Weights of a small transformer language model: no biases in attention or MLP.
Each number is 500 + 25 x the weight over its row's rms, rounded and kept within 0 to 999. Layers, rows and columns count from 0. Numbers have three digits each. The size before them is the row's rms in percent of the matrix's.

# k: layer 3 attention key, 128x128, rms 0.199, rows 122-127, columns 0-127
# q: layer 3 attention query, 128x128, rms 0.217, rows 123-127, columns 0-127
# v: layer 3 attention value, 128x128, rms 0.177, rows 64-110, columns 0-127
# o: layer 3 attention output (transposed), 128x128, rms 0.312, rows 64-110, columns 0-127
k122 096:537517485497470516495530487536467517511497526515523493483483475514500507549487502538490518470497497476494482493443490497504491494490531518541483556571457497507503545511498473498463496505499522508499453522511482530530490472485527504521571507483483445499462472472521487492495489482494517477494436496477468545518505479498476480496481495539528512473452474478530477505504515460507468498510
q123 118:512490493542486495474493561489507516484513504478490490469454514531499519463513505538507490514458488501527485477483531483488528528490523468499501483490456502490559504473522498507484512491495559518497496559504520495510516520487486530452473469525467507535469485546517483499536469459512491480480482528543506512562491489557501468503519524538469506514487500501497533489532458484542485530496
k123 102:486545536523501490516507524481483462525485515501491506473514490517514496498507523456513520503513485498524505489513494506502492507513505521513530512542503501510459523509533439474532496518540508507519508491512444507523472506438506501514517523519511455507502520479488461492522551500522486526505506492536511458444512514517492495510422455468447437462494469519499491537522523482513524513459
q124 113:509519502499480502471496485489545519466502504525495516509469524506472488512496499483497513473524546472472517500499465510551521481484516452493512521498508527492512496478466503536482486540495481482543514508490492563441471445510513500499522475526551487503517453498502465496427526472513550482488492480528529520508494518474500504492427456520475470493482486486529488492494470488522491477534
k124 118:531466471529547465507512508518458517493488528471507478554563469500496442504503483455473495526457496482504478524507514514494494522522491497526482460505489461502515463466510473484464479478517489497514496495503499490467519532510516503482477493474511514509519467543532487544529500499491522503490541481450514449507521491506488553499558543509534476483543522494501522541489477509487522511502
q125 121:501511503515503477458439473520514483487502489523520495508507492487526511503538499491494498492535468511519472502534471529528475485517514512491526495510493525488523473494541498511530497458563440505524440491496547484453518521471478493537480563486479547544523531521437475479486485504466465519497525506500514509491475491470493524499527520481494518510509438505494501460483469500503500494478
k125 091:489500531508470499518464519500524457531515515494487510540461549511530488511452518485447542456510514519514520469503468482492479475519489478516507519490455514440501492491488508486512496524492497541506508457478476521510526509528534504436503476484515469499490485543511463469533484488548498494486494500497498471498516533485474475473513476480455500484476513495468527521520477485489448551460
q126 115:483497496500461501492492522454461485481501546507488539502525497513524464494515534518493498481504562504494532528488522525490505509485527483478547515506490508518576509474525511443506555493505518530483518529545509541482458533468498503477472497501534486522500526474485499503490488485544458502500497480480546528518517501501512489548460468508448499513492478521494511474526467475484505451485
k126 117:534524453478532515461467517537536494520523475505521523528504511495543532524529485533470502506476492532528493532505486514477494508494457524476505462468536499458485491509470472580490501521484492487489498518499513515479518493489489494516554501514517495490486492476472445519517470471507503488499511486501515480537518452553546540532509526497519506454496550493497549508484487511535506483518
q127 118:482485526482497544532496483563508518480490488455505532497448511526500526523478505541504478436510464512477502503475473507487480517490485552474544480510485522497523515482543541510533547530507498497507528533530521481488459544506516504495448499478492502533458504522491494455512495502536463519472510484492526519492503484476524480528518521551488519492507468488498548507506506509528457502477
k127 094:462518494504530479563471475510474508524484504485518485539515505528483498486523464460498487491531538491484490510498528458508526536525431478505543481485487437503517471475539529507547507511522488508492505526471506482464504513496525499486547525550491469509537502524432494499504513494509527508477515488537458471517485478545481501479489526490527471475498530486527480470515526488516511500503
v64 112:494493505496542514478490548554505488462459529559542490526500511497454504543506548517502482486491495492483445523470541534508484541499510529470491504490491468490466483510529489509482526482491489495471512504470530524492531480498498484509528514519535488517494527516485497520487461498482520543475498547521508517509481466495438472470477514469465470475475528459521490502474486517529515499451
o64 118:486482594493451517489499493519497514529506456501471518517508475499528479512495475508532504511528478491561486448496502518466474483498453506527446487517525486477467532485520458480492443473487469470482486489498522535476512512478468449518537502517474555508512471531495481459501458513492489511508500458485524483483505501503503499525489523484486510498493468512489529495521533478511504533496
v65 102:509489510443532522508523493504486455488496478517506471475515520522502499538522519521498526493505487506440512522522507531502484478472466475487579468455530514519514489510515500528472515526488497477525512470464512495535503504502470499539486530513530528514498520516472522493545502520504551511524531517491471506538485494479517503477495493522491504467515491511478445493544539422529524484534
o65 108:496515493483497480486468525449504527494483505485504519507524503494540468507505452485480504530484457565518560471527471503560488486493504480469500502465511484488480489521479503501508544511504487505485487486513556477482509530487522428532481526522490492519495509539455492473500532567503540467510529479529517523522546518521529490515515505454497491518491517490547500468493518495487510505487
v66 112:472523500484515520483501502500524551519514481505539495457534488449496492479471508534532482485542510557542450473502481532444530479495490496512478535453505465510509476511507538491547482489511496525519486468495524475485525533509484510512483495503572479477485521488487481498498527486519553532477490532473506484495502472507486535491513487511486525531529513484466487455509477481480530520461
o66 110:491523486486498481509487500534546483499492480533495423473494525508480493511481498505487516447489462505504478489483541481508510525446488504467526491533486500506485508478479479542506545479498514475514479468473505479496499479471475511466523493502515518464508469481475449500524456518524478477523494543525559460564552508465475488510548538511504487475476498490533518514503527507521487500522
v67 107:535529523543513498483509505522519490510502492490529526498452505479513470522550511488554481510470519521480494495518471451509466510525483506507491453517510494512580517504478476506494529489444523518508518534518484502479477534452514472534504503514499468514479478479552443503493513516468526512465507453474523507480520489519514491503521471541492549465512508485504510514499454503491475503459
o67 105:498482505552524542535478487468512491528502476477506469487458467513490506507474514506525548513546530510481465489515493533526506511504449463484518520484483490522537480478487485517480556500522513481507520489509447477524499520523475464511495475513499485459497462485534523544480452478542469512545512501504500552468482496533538479519510525539503496521531507543517536522474507492527499482493
v68 110:535527564469528504489529522515487492499534507523534484525511513494549514478479514500457510519483506486497501490467457490496490516521545562497470499502507489497532539516468523463540520527505518467503534464459510536518497557501454506475455498469511491504457496508473546511517491530533513527485528479483498519498524497495509461489499500456515518489453480457483470518520513512494487468480
o68 115:512472499467505504463518541511500522493541499522459496488425491504520490520539531527533467516479512484541493507456461442500514503513487450507489482497508535478508469521511487522528547505519517439495535528527551470467527506514553487480526503480514479494523491501512501510559476531479491493507509521455497501475493494480520489510482511475460521494513529524487503475475525517528527504517
v69 105:485511492517530522464506525522492508477544570509461494486495453475511534509500495506534488546448445515503517473559470471534493509522537470535478524473513520452529514524517429549479508505441498499499481508488495489480474500514512465459492518481488484484462498525496487503518540507486468485491507460481504488485499489490520533504509474498521503505469517535488484528481499471520496495507
o69 106:466558488524484527497520518494460513482477512467511470497501444497521533517492524475474495497478525495496509518509521476501476501493503511510542521491497533539487471486531466495463515530517466464483546510485490491532524507510526551517493501479506461468491496545518501487511509499494548507492560540499452475453490488550502502497444538540496466499526499517526538521483481494524536482472
v70 116:462460438508515470519493477503448511521547521501521495490475460501492480474500513515525518498518490566480499499533508519493516483453519509486500550500492473482486489485518539511499465526512544512493532483519465500513484524502533557536527481478515464492503504469499502522535504503566486527536497492519482513521488546490521462506490460473481453495454535485500530489474528484490498484504
o70 115:468487469461542481467493503507511502489507549532527532450513481498460502466497518491500487513517518507527486550504488507485498562481465525492464505495532495475473521544510492501497495505483475482524512473485502502481524456503478501497536486477487528461455528530519525486557569536485471524482520522527513494542452473484493501517517502511538531505484488529509492520518516488494481520440
v71 107:516477531501495460487496525485495502483452516462549508475492507531498497519512488525516541500484531511517473443534563465519483482462544483514522462474467495488493529481506479494477543494514500507477518474489589499519485499496502495457499501504485507452501478501539486514461476507489523507515529481512508497511453537539525513496505540555476469510502507456505515494539490492501517496517
o71 106:497527479497534531507476511494520499521491500511494502476467497458474477483469475520510509505473487511511536457503523518515560440534521479511530543482464495517541523489536577470502501503484485499482520546475534523512512494539453472480480504515507511491523513522490514488485503462512473563542503524528532497525486487558515500532501536507520518474476506522477520468499475518499482532509
v72 108:483527520479498459528508543528547507483479481508538470508500472490480521490476510466499503511490528527464507462535486515529482492483512480511506527472518502473537497515511529508493538509496534477489502499523481495475493429499493523509515473502532532463513529476467485479505521500442515473462523475501468504462510515562481492503538550532487494477475487504483514520510590520498495477477
o72 115:483475477490493520461510493502457518500473501517493463493481442502504510492503524545460517477472514489530490491577515524537510447524473490491485514478514499476507463501491500525529534485495470483512452529418507482480456524491530491517522517518511505493525472527491513483489500512500492532487502534533487520445462508463533476499517497515467520504501489453443521500525472493496514491482
v73 114:528551453474515463490499488523509488488488520474473493542525496505491521523504441493512520538510530508492493504512506517520464480534476473532479487498490520504498482521524480542484506534481534456516513508484469522484479464494471509474490522458528509546469473524535468501473503503500472497525475467506428512518522505506500493444505499480504528567517480514521496490446521526527506489455
o73 119:474509485505473490493504495498482488515556501431516469511480491552475503485503536473505497492494546472493525491493497507492533506513498470524500449511554502495496508477540524531492489522514497517507466489482520494473468525511525493553478512518506510484498516483535499501446458520504533512516500484538446504498436529498453476527510531492492436500479465508526482455519501482485526490454
v74 114:498458521486468518485457490536531450517517525491509550492538503463517547534499477465497489493446479484500466490515485518498443456494515516521511524535502531538489448513497523516490514480533521470476561459489550444510555511518520475519487461495517474480521498497512480512521486476483486500518504533486543533514502515511508530494505490540522485494501482510507514522496495508466507509492
o74 122:494482516497487516538530549491539499442488475494471523486524498470492517498472487516506481556473499460504509450478503500512519511544486480454499513514515499534530503495540533503502502490499470532488479486479480516507515515493527516458508491480526543448509487458525507482496553497485456522496501500493508500498530498503520525480557521477428530548536537476523520527493496489481517537528
v75 104:477511452497498545538492471510462529536523493524490488504501526470532499505507465506544466505534514468512504508517509506477483495458465495527524459508506464501541483489485406489510547515518479502477482502495496567464503486491502468463503488515476500477490512498523498521505510471540510532441485494457499484518528478511524510533491478487508463513484518483520469489519494495471452535498
o75 105:535507543502506500523453486510513476526478531457495449503515492531524511507491495485525503487440517471463486485504488497515473554523510525476531556501494475502455513446508467526495487511519524484495458515516547511536506484505498449480439503495476448490504512512468493505526513454478496476505508489502486485511494532541478550473502558536503514483500532513489505513486516502478522522495
v76 111:503581502482507494542533479455444513484504481523510542466483493518483468516511495530479516509482503516492528508465481499497455540485529518503519511478530523457540464486524501436466493503537474465490482425498529514482490496478550470495459531526509487488473504506494470512478490535511504506498488500469478541485500478530532497462504534482483479498496499499490528495498496505482539477496
o76 121:556512457459484481446504464512528481515457514545471528512453504505505472503550446472501522524511493541515498490500506492543467528560463442506492515505482543523505493479484541478535487517506490482532527518483510496533543509530478470493491520527482469533479500494491482518499450476491484512507494497502463483508510499486522481514529481496476516480514489483513481476539498504518524484451
v77 100:540492481536503484482541518536507520463498460506530482512469471455500498521469461447507454470532490491525499512466492536481542505467493448469484518490503499493446496485497483499466497479535543468488494507471502499551510521526495501486478534505519491491549476465490499494472527511483463498545487483514528522486543477496510525524519495497508489523529512531545488501454514493465547500478
o77 104:512507540515530497504538462526497514511493552514520474494540468484553533529489483488517494528504459457486498494502494502470517523509494502437488453495498539534524523489513483533473467486429529501542496441516521517478457514504508522501500497483511533491511447484509504518444476501445519490507502473493544510496520455491493494475510500489505499510485461497510456482502465488515524498486
v78 107:517509492511460476554521460491489481533490496510506496457486542528474537518497510531494495480503479502496462516485494477489486483509500476495507539500456508500512482495518466544493535459540469470505490463511485499482492527517512510496511501512532499512537502571488516487539494479551570493464455501493556514558516517536488479514499495505512511528512461529489483507480488511471539528459
o78 105:510544532467474531508522525459556501459512507515528493531464562510513534520515479476501491490537534497517478484466490486524466533501479495500500522485511488486500497488491489490506493504511526520544530524455518504471548494474504489466497511513485523477492533511447518483466504468524462465459518478516548511485480495484500500506541495478463463470478493476539499538493500524454454466507
v79 119:519440488500505491515452487527492492451506494529501497531514493502491494571515500512499512494497512539510496514489504523511506531526477520508501475458448521515454460501447544515531524511478516551498518477483484487507497540491476490486490499528487511491459485552529528520483501523502505512501484520503508470436542489520513503462498513471468481475482538495489540494489530481523466507568
o79 129:479497513491509480509537538526491493504500501492538515501530507484478449455445528443464507506491478531533493494502520488488511490478519458468485493494496482498544477485509448480531449497501507487452527499546517523562475478474490488500504505511489459499499453487530486509502514519506540535484515517480493510488502516490503450544522475481498482482518480511442481518497510444490479543468
v80 113:501517498499481494488535467509523521508450475512515509543455496495482513495534500478436501478531545540482502487538467514567467501455494532508503471472523495520518514470469521530503521487509504462529495517503531482487519491522517482461526522487509489509513491492483535531469499476546500517455498506528508515464524508493452449487453468521539467522488527491463490501532531519489524501513
o80 105:475450522498480492502492470466548534475480523545518506464487484480512488488491509535526531508510510489497509535553506488498474525488480478498472507495513483489508499508485501493509469470485563502499469529484502472447471550510478508560449528530502481499535501511501488508491477541493482524511530483498529503497546485451488515520447522467510507452515494451466470491533485498496502514547
v81 106:434507486466519522524557508500487520501484492480512539536498514481479470480510511519517521534514519496507528519480472502454518506507513542458516505440485514469523477589518550488462508489505474554501491495516506532499515507491502517508541554507446495472522491523523516480457527513532455491521471501540515501522504537506520493489481478506485489512504515496492527466491508478494499502520
o81 109:566486465468505489495457471510506526490525463494510502486492524514522480455513477514478530470537506541476548515529477463510522487498448495495484518507494499540513485539515493511483456484517504473489545506541537518540514454449498545519532498497516499540510543547501486532507490497491520479497450478484548518510497515490484502519519491515543470478477492497527486486495467471504519530504
v82 106:521478526496526526491537505523476478518481480487439518481526495523500492492519457501514502497525497527479474498520408513501509536448464492496508552504508539502440500507521524497510496497492516524488528551492504536492455494468491499512488508509508521500500483518516506521539496533515515474457476477500523496473507533493471520492453478524492548463517549541463545507507507486513493477524
o82 113:483522470463550514485544503483502496533508504476503478495555525480508510492465472511514544508494461528548521536533512464511486486484501532518482536531509534487516486464480465491510498480495519521453451482538483523503455503519501444558540516521517483492500483500483538496513515461499516482494483476477472506489540495485519478533482486521527474495468506498528466547466500512522466492473
v83 116:495499461526489506484533507549483532520531522515512480526504533477540479466519500458520486503522462529504507529532449492536479514489555499531501506530473492515492453450500520515547498467470508456510501500490499511480517473491514461506489482504441471451541491475498495487488478462504527513513501489533504492499501528461468490477502514542516488551501498510490469527528499469563499498519
o83 117:485494524500485510525498465485531495538430514489512521474552503497488496529510512505489461470514566472515545515530493473469462517533478535496542512493502530485500514454488489504506551478530515483483510511483474530474510530529503474523498467481548524503478497549536481481495474512462471543497488538516498494464520515471509550498494460511517499492513541509527474534479493532486495502483
v84 105:512498517497526501475491502527484535504481512488549541507474573496508485531498485483498513496483459499481517497473512488454507501504498507554497510515532447544454500504463500481490459492482496447523534526516514500462481507489504536494530511501482514448502502545503510496473469467487491452476517481480507508500497456498526514527487482540517491437499461460510509511496472466438502494527
o84 104:535501473519502508538491473556450511453485554498513504492514466521511485486490470487461515519478499489549522498421504502524488471532508464498511531512481499472497528484490458551494493511568485485477500507511512520493515516503493453493506480495489494519529518535518521517475498500478445511527487514458560481505542465528489494470516521474499490530525507509462519517489518519492510477514
v85 113:546518473452521518440545498510509538510474479530519497528482499492527484502511498506465473533483491483506508500500463531453502515484528483521458530496529472480505507497455493469477529456489518503492487512491473499502525477499499495494526525519497446499475523545512525469524507464469504499524492482470559556518456535492492530510533521481495495497506503488496542493540503549538467531520
o85 119:559490486555480480528533499474482528495482514490494484474490524476501525513505515523496531494535482500476464450509477484468483494519436484551476482493478529509493484532517472486471500525497448491507476491525570508489506525508534513499454496494541528537468498471481494527539485480457507488489492550497515507485533501509493455465512511477538502501544503491490552503467494527504523491501
v86 107:569503515497511505513487516473509495512478555499487474490507481505490523491470508520440512470505514520486494463503473431476516482471513484463460456512480501532508490483490498506526483516492502482549510527471500499495505487476484466488516525554487561523518541490497480490481499536547480470488491516487484507498451535486522488508495521492511477516466487479504534557489434474492532531493
o86 116:507491486505514505504557532518497490484506509545511477516480523523463520489509509527522525485536531493522516477458495489492503483506482476494482516502493525529524519435527535475520507456493518482480504481507458444494440466539507501514474491478426470521509500512530509457474555517500509480526538472525493505465508516514518549470466507482510531533488492494500485456520508526534483476497
v87 111:490499480526458524474465535506522501505501456497512527532443485457497470510500452508517514514494539515484533479532484486501470498503507492439534532474486499459458498513463457461484520509533478483536534533526477472479497500481476519528509496508537534519521496558502475461486492463503536494461523501446509505502531514471495486502528472484467524493504489492504482530516491509512537470524
o87 119:478489483461500480530463477492484518482543513486520479475530436535495514549553514474463530466544484483497445469558512496468462476485468485498514516491473459476506478516514511526530488529495539535508558485510516514476503482496527480474488467494527487503514480492479512483489511469504485528481509499530511490507517510519560481519501513478485493532487510470463461512500497452474506479518
v88 105:499499529500494453479540516505498499515501480526511511504518557480493498538529489521528460491508462505508492552520511477480493499474526513521467525520470513477492514517536502487502566546502516484528536507506502504544474525494502537520453531495498490525474507456536498485473470537507434472489512495475465526516443494488496510510526529507510440483451522530514486486509520511501514505548
o88 105:508481482491504535521513480531513494495536515456459525490497448482520555419506495501512500508486470533506508520504516488485514520505505540488509460467509513477539475472526501488517516497506504552491530537492544451486525489479506455504496468450517532529460463489483494531521507496467513502522470489469522515463508481510489508517523495474544488488491528511520541479551521526520512522473
v89 107:551527501545502484506491516492511513464516479491517478498540519524464471463505515519540492475455557510475532501509510521516513533463467506489496548486511504498489515451481494505470500481452509498530516439511534498486499492479485499527535537522478494468502545472466494519496452531464490489490487509486501462518513468513470471510499499520534473476539493524540504501453462499501517552519
o89 104:485489508517515536499495506524477476565425497515506537506506508493510448501538489495483571467490453558537531524486516504484476487491505492479524468495502538505513527504510505497528477486497485496499498471487454459467511503505491516505506509549486519515517480507420519504511485513512471546542495486454490522495500464541478511509498486497538475520512512511502510494523469449489503485483
v90 111:489511481475493476513505462465466488535495530517498492475505500496477490530515496478540502491511500535494525467486530478488492483524484481469488514543527486480490532523433473523519531444460474481484488466540531521551531477530518524534480478455515500521539488480496483528523527501532522498502475477537549481476515526494515520440448509508493528475492494469473503463521496471512501521518
o90 115:496465510476497510509507499484473510507521483499501494450557532492510491495452498475504487494538521516515471501479486529525483477481557489514505560539474493472510483534530533457472499545517501497541481510458478467497508521497485518536538512524508520491481514526502487538530446497529497478504550529483572469497492468505466505500498490488497549506508464478525470527460478523490519505491
v91 102:507499549450525514493480524515534541541502532494518532524468441507496487538483459541555505501483474488487523476513490475528537478483489475453524502480499494512518470486556478512501473491487487508522511484523509511515480508471497521475487511489512536490502490504514505472502478543499482511535483449456518552508503452508540503443469540532525514490488517511520460493515486519521515518475
o91 102:506511507533516474499503486480469516511523527478471473514492484513493496507528461498537498513475535530545492507544486488526519486496536483482484564487491525520555547458533488522500514472456495555491548479533481509518513464523509473507485504469470483467495486520506532489533497513538485507511518501501523494502491529510507506524530555507532492524438481451533518454490501509531488467526
v92 120:483493502459464510473508456484475522507534531515527469557523504521485529488537517454540523482500501531481496474491535507507537478491505515512504535478482493506489476538541499485529498515505499505506463456491546469515505493500538506515473521467468536477500469539499505463491526494513519452525527546451488499489492520500529473528509432492498475487432479493470498507476501480505475487499
o92 117:563494506432520475539476548500493528491496517548494497499489480499479520478475500546454426497491500483510493536518536452493500513541525520493506517482447453459518530505495483506470515520522499464495494513486499482522523499495503538472493478514475490507446488539495503488510518553486532506502499482519550494506473484549477490511491531481480493514531481496504490515509495461518467512492
v93 106:532467480450496479529529517443513485485494449495518494536528498550513542472493492511517506488479474510521423528477516467496522534499524515544474516497539463478519522459529482482548513503486477487503519512473468502505465521495457503506504502523501523520510489525532472482518499502525499516518503526514530494481550517522456509508459532542463514487495518482492469516547525488527514506492
o93 111:485528514502502553519515514521542510517500483522525504532513509489499511472515450542506457453499490513568490466490491469507510461507493506533521513474501477452512502524499491513493514465472521513483477487458479535514495518517515481532496531495492443513502524506491491489516469509459508480516493541487493507491469503489465426517521463503512506462478529536493527499454511512521483577495
v94 100:547521523502518503505504508502514478495539491517456520496490482455526493524490502578512511495479499546486490517475545469495474471501460528520533502460417511476507483496535496529499463475491521498482446455526546502524504479521492504498487519463511490485470520526512539488510533533504499521514524445465530508499508518524467464518473498497464477491490510518492520512518502497493527462518
o94 099:505567496451510492516483517490477495501548529516479522504472528460501475530498494481507494504506495534506495513534514485512495525514478434507470505505484484452514521509512448517511467497481453507453505485500472454480487536521497527426486542505507481497486497544503483504483512500554529531497538520463497476480488518516506484531523507507521529457553502474522531494533522500519490521516
v95 102:515522533524463517498476497559510490509496489511492468476533489515480502497512484485539528449477528494491464506492518506472486518497471448480547470472467506493524504486484501482518477467486488520515486509490503516550505556530547476528492494487519483486490487507486527486484505492512449473487522533510470529522549519518436499548489526490542504493544488500487514482450558507527493506461
o95 111:519491504481545511496486494475504433497528511436521500514514487468538465527497511509507512490484522461503508500476501465536449510453469492472510489478445493503556523540460532493489497486497550484496448493487521509530463482488516536514513491494531556477522498499473503498495524509536498499509490447488475510532465478472503505511481471517516503450536515462518494516513531495522489493487
v96 103:540493457529544455489504508515527515524524493532478507489556464499517488511543537513487518476467473513519465484520464494524562442475496466504511498501479516482511474541481498541462539484512529501500490430523513505460485509489498490500534505568492517529498532516500518487466496501482490483467478465469468530473482508514481474525503505524500512527499491490475504504515485468475505472472
o96 103:473515524506522467476509486436514551520505513484509488572450484487514502487531525540499521509526496508475483498504547485537496481498481471481509500500545487510501506475468481520509522485504451514445489482491497478504472495491441537519469493470480496507499450513499500493509520495499472491506457504506495523472536552538513506485558523492462503460536466498537510517479475504493497491456
v97 096:502497502480524509496467470510494545494508525498475486454515514481529478503547498479446499493514477515540498486493478491543557459515496512475474462572462520548483473521503532492520535554478497579506529494496493487530511495479500496517494542484491479484503532510481504472476506530460505517496477478494506520468544452508468498500482505482489474483509511519506523499475515488469548513482
o97 106:491547477541493435485523492504515513487499513494488481553502496491462463468466513531469511500494499545522473506509492515512543496492510487488476476462471533513516476514471478494477487484493514498460502496520497479492446478524453550484509454499475507498505451472527475488503480512478508469538465480483512495468500501472487550477521479514462517495456478486501474545458556470507505491530
v98 105:537507481458500477502503480477541522511549526505494515463492497484500540564483463504532503524501559504507495530477506473518480529485499485482492492472521483488482471516471504495540498476523480476540483495495500491535486531493480526496481550494485506472469528471551484523455505489527491506512466487503488473509514535514450481502488526536492469460457469497496508540541481528556537509524
o98 115:533508492516525487491497521501534495508566506502492487497536496513516510454479487454518547461504524493525474467542507482508470521511533462519486537491515501530516487498524484498528481509465541462467527468453469510489469476539517488497478520491508513534480514533488511491493489504483539541514528538474473482510467506503499491532540483496518553491494547500510508488574517476512525517545
v99 100:513532490497500548511529466507538500488499480497520545469495514461570533498529524484517484522486546531469508460461550509498499478529490478501521498526458488497483508484484475479524468496542491519480516531514494505480528494449477541488466506471521504481498548469474490494488515528524457517519486509496508529546517488523479457497476489495436509506544483541518506471523509495491489476474
o99 097:466503493499511484508441516534530511515521524513465509505470537527530468495546492523472532508518484490515468474534518507500494541501532516528484500498472526488500534536494492511486493500550500511519485475544483500479475526528479511439485511487523520466520500485481539515427509528505499489532463518495510507523434502528469506518504464505501520497485487443524533503545543524470518508500
v100 112:494518515507475542522525486484499488512491475585527509502558498466533470523514480515511513548526539497523475527513532486492484475506545514499487494520452539533519464497497487519509451500476523495519491516484521499456480507470478521506542482504505475516513471522485481491450445531487560498497510499512483491503519506499492474541472500511481532529494494495484527531513533550483506544499
o100 118:494524490475563459498454518510471508494529473460512480474476502514462500497518500523579446451506492508470532493510494511493477495513454466487497500504473457524509482495497486489494515510546514531487472493511489526496481505535474474455483473527520540516511492514489537468466505493510462466505518522510482497479482507451484545526516454495485480480477478479489525499507501473478451525533
v101 097:490495487502476543514500481476473486496475517507479479471449495501485481534533523535419489545486449509487491476510478470519510486488472460477454463448493515513467491522502506513498468488537485505513491476530522457490493496470485506472498506454529484442497474507495495477550488498498467506479457473512487519509492464526481500530511500513525497514487462528490461498463464496481465527463
o101 102:460525486511442488520540528492467503518444512524484492520476521510533483504492509487489551528499525500490495531464525483523519519499508520484510492489497529498493506538461459504493468531488500552544519524516530528506495446494480527487503487517497516472480532536531516480504498509519493477499519506508500469457495507498518487488538492497459465558479499489550544457538538507498510482564
v102 106:508471482535542499488500518547491492532517487483529487531529506487482495519503500499500531460508499490500513506484491479489457485501505455456475475545481478521524460581525491529528501504521492486495483460496561501481518490470454474528495528484451473546506487472532519514544492532519500526525517547504495442441494507507501484530492496513489464501500483476503492490498495533481539478508
o102 104:528481511512530501491485513515507492513542451504529482515519499463477483429512530533505484539522505508487475511488514476518465500524500463464446483472511484529531525515530500485502526471534495524516497508507455507493493488468492463485516473496465531494537470543518464534499500527473521521477495473472494474463544545515486529499536544518502501516488500577520478503494493463470510512520
v103 102:523442447494486536485484505474508505459523498460492504501517468517502485511502522543507522522474462502475546494436491481520469465435513474552512505519474528526462454512504496483494514494499481491500554503472497541491481516490490494442522452496469498507511514521501506530469544519502463511488484486489488518512448509493506512472531504506511493512479502482460508502544515513451518503487
o103 104:468526510471513490497506479513475476485510520526460505522533509475484505465488496503508499523496511488483530513464514481510549512530485488501512495504516523527504508501551505484496432489522501496484498504481475537491507490506535457507468496471484435522521515479470462472503572465487524493570476567467488509511494517507551504494499478515469487494496487496510550507491501535443478462482
v104 105:510487481485499541473508451506531514496508493498514531482527517560524477485511526493479461524486488553476491471493492484509452537486528519453510538522522509510488477508525434521528494498492491477480500504539504525531516551488481502463482473498535541525508495490462483506456500523481520543497464463529496494522488462547541509523484489469554483469521490512480497487480485494496522515533
o104 112:467502484483529535482523492502549510477481486497481522499496485525504503517503474495471530520531484498517507550527474503525469480515501535469474487499488518530525477507515467475467496519501507529496485495551496480484478530494512465484505449508447491529506542471460503523492509485518488503462545546464521475539439489495450515487504546483435476476490456504521525509510524543472483493504
v105 112:493480513460517468496454513477522482512512484469486467532502500466510477481512539470530480457487506512529479488528534474482550521489506519551537507478544480517494472495477493498452518521536506502443511507503471521464464457491486545489477572518466509516506483519494514482466504501452475467469459508528527522517504488498504509512496468515502482495468475505525474507460493471527490508528
o105 115:530519525506483517544498493480506568511500566489502520570510470522477530525486509534458541491495440521523525520540486511469531468520524507486568523499512504519498498509535486554507543496487480465515476489506502521526524481498473482521533493502506482480513526511530499493475507519458475487495463503464508519517476526520464494493495487473532478513519478492494508493498454470485519516528
v106 102:477523507471503493520514525486469446494501504503540545490467502476487538497558439502471464492500514500538460465510533485526499511493461556458489474491550549495470513501496472497534490515446488481499517483522519466519492470490516462474515494497483474531489542481539478507497491542477494492489483520499519497533539504495484501492486506458526516461507529470458511489505498455495476485499
o106 107:498495485511486559528519515505553529476497485519508492480499492522492439488428507517486466511480474533537498512500479507519503505459471513476506516523471485517463514506493543484528436540503488517494456514500497490487474486476474524530457496481503470521484471483507509461510445465513487480522528480491485488518517481529518457513467504510473555537465517482476479477509539497523495533508
v107 111:483509540504465562534486530482489513506525525485541532521500502533493487489516520510493532532511450451491502516483497525508479502491511536497510478520482484491514494462526510527476490481503534475498519532522520492495499435488468504569459488465471477532480515515524477493478493522524472466506529434490490537460506468523466506513504531471538522473479494494480503512515504544502488483549
o107 113:513473429476476478498529486494455449531512475510502531517518461482497496514499505531512474484507548506483479497515506452497511484505508475474493502502512510473512519535478486484517501501534477538482485526515507517482561526505509464478465477545489510535529466507539504504512493457493527548460487520459479517464509469498500478475478497543518520545483464459523531477487522487522487524543
v108 119:516524496504474524517541485531533519489455481497506484543502466445500477521489484510530534500517543478526468464484543445484491540488468490480524497486546506511473522486466538507470492465474529517493464503474476505472503536528542518489532524496478473504495493529504515518562458538460498520509473492458500509477481508489453526495462515504499489490491480472468505483524533510498509489467
o108 121:520476512525510476533493509483477486531519505464484466501509499458482478538544552511503475529511444491524487498507527518491490530528464489464500540544485477530554470532531506493491467545449507435535459498498489505490475479474480483532494538509518495522532501528517501493504482512475482497463503505525480526508521492458496462495473470495526495467491527452502536491514509528499493466522
v109 107:506441509496494477536513507492499509500492449495493452495496512509475493455487500463535495504567499469513476490480539472481457498518518497489479531491522506538554484492519526527475504456509521502501487475459483476525454457484494536454528458514479498505485484476526539503449472491510496494518495470469511530488489533474499448485516493481497531521533469506464522475481501494454507505476
o109 113:570493487502477499503476489490498503481519500545520461474480502489507491503523525512499479491471487485510494511512473554457548539512491479495478461526528480522490505493484539492524490513564506477513472504526483502520494499523486519521515503499537518511483517527486501511497538468516500519478487514493539564472482476453475477477547493479458508455458537518515506470491439525479442516500
v110 108:496487494495508536515490499492483500478530491512500551512457483518496498484489522481466470450477466469545548550518505510485492506522481496520468483499484517518554441529504510560509482527538511455514504506499479510506528531482530529509463509472490514510488490503499481504516519519489486469456496532470548498522469526501458505500466522509530475501476497494474535494496517555467468437496
o110 109:530493468523504535511547528514440507492496490518491542546485496537506536499477476530517463547498518493452469506507504447514509530476502495520517521532534511509507476517478462517490512461489508505529538512510472537497474510461521488476508476491431492513506497533503466513508527487484503489498500515519469536546524474478504492463572504464526489456532495465482491498527501479508509502498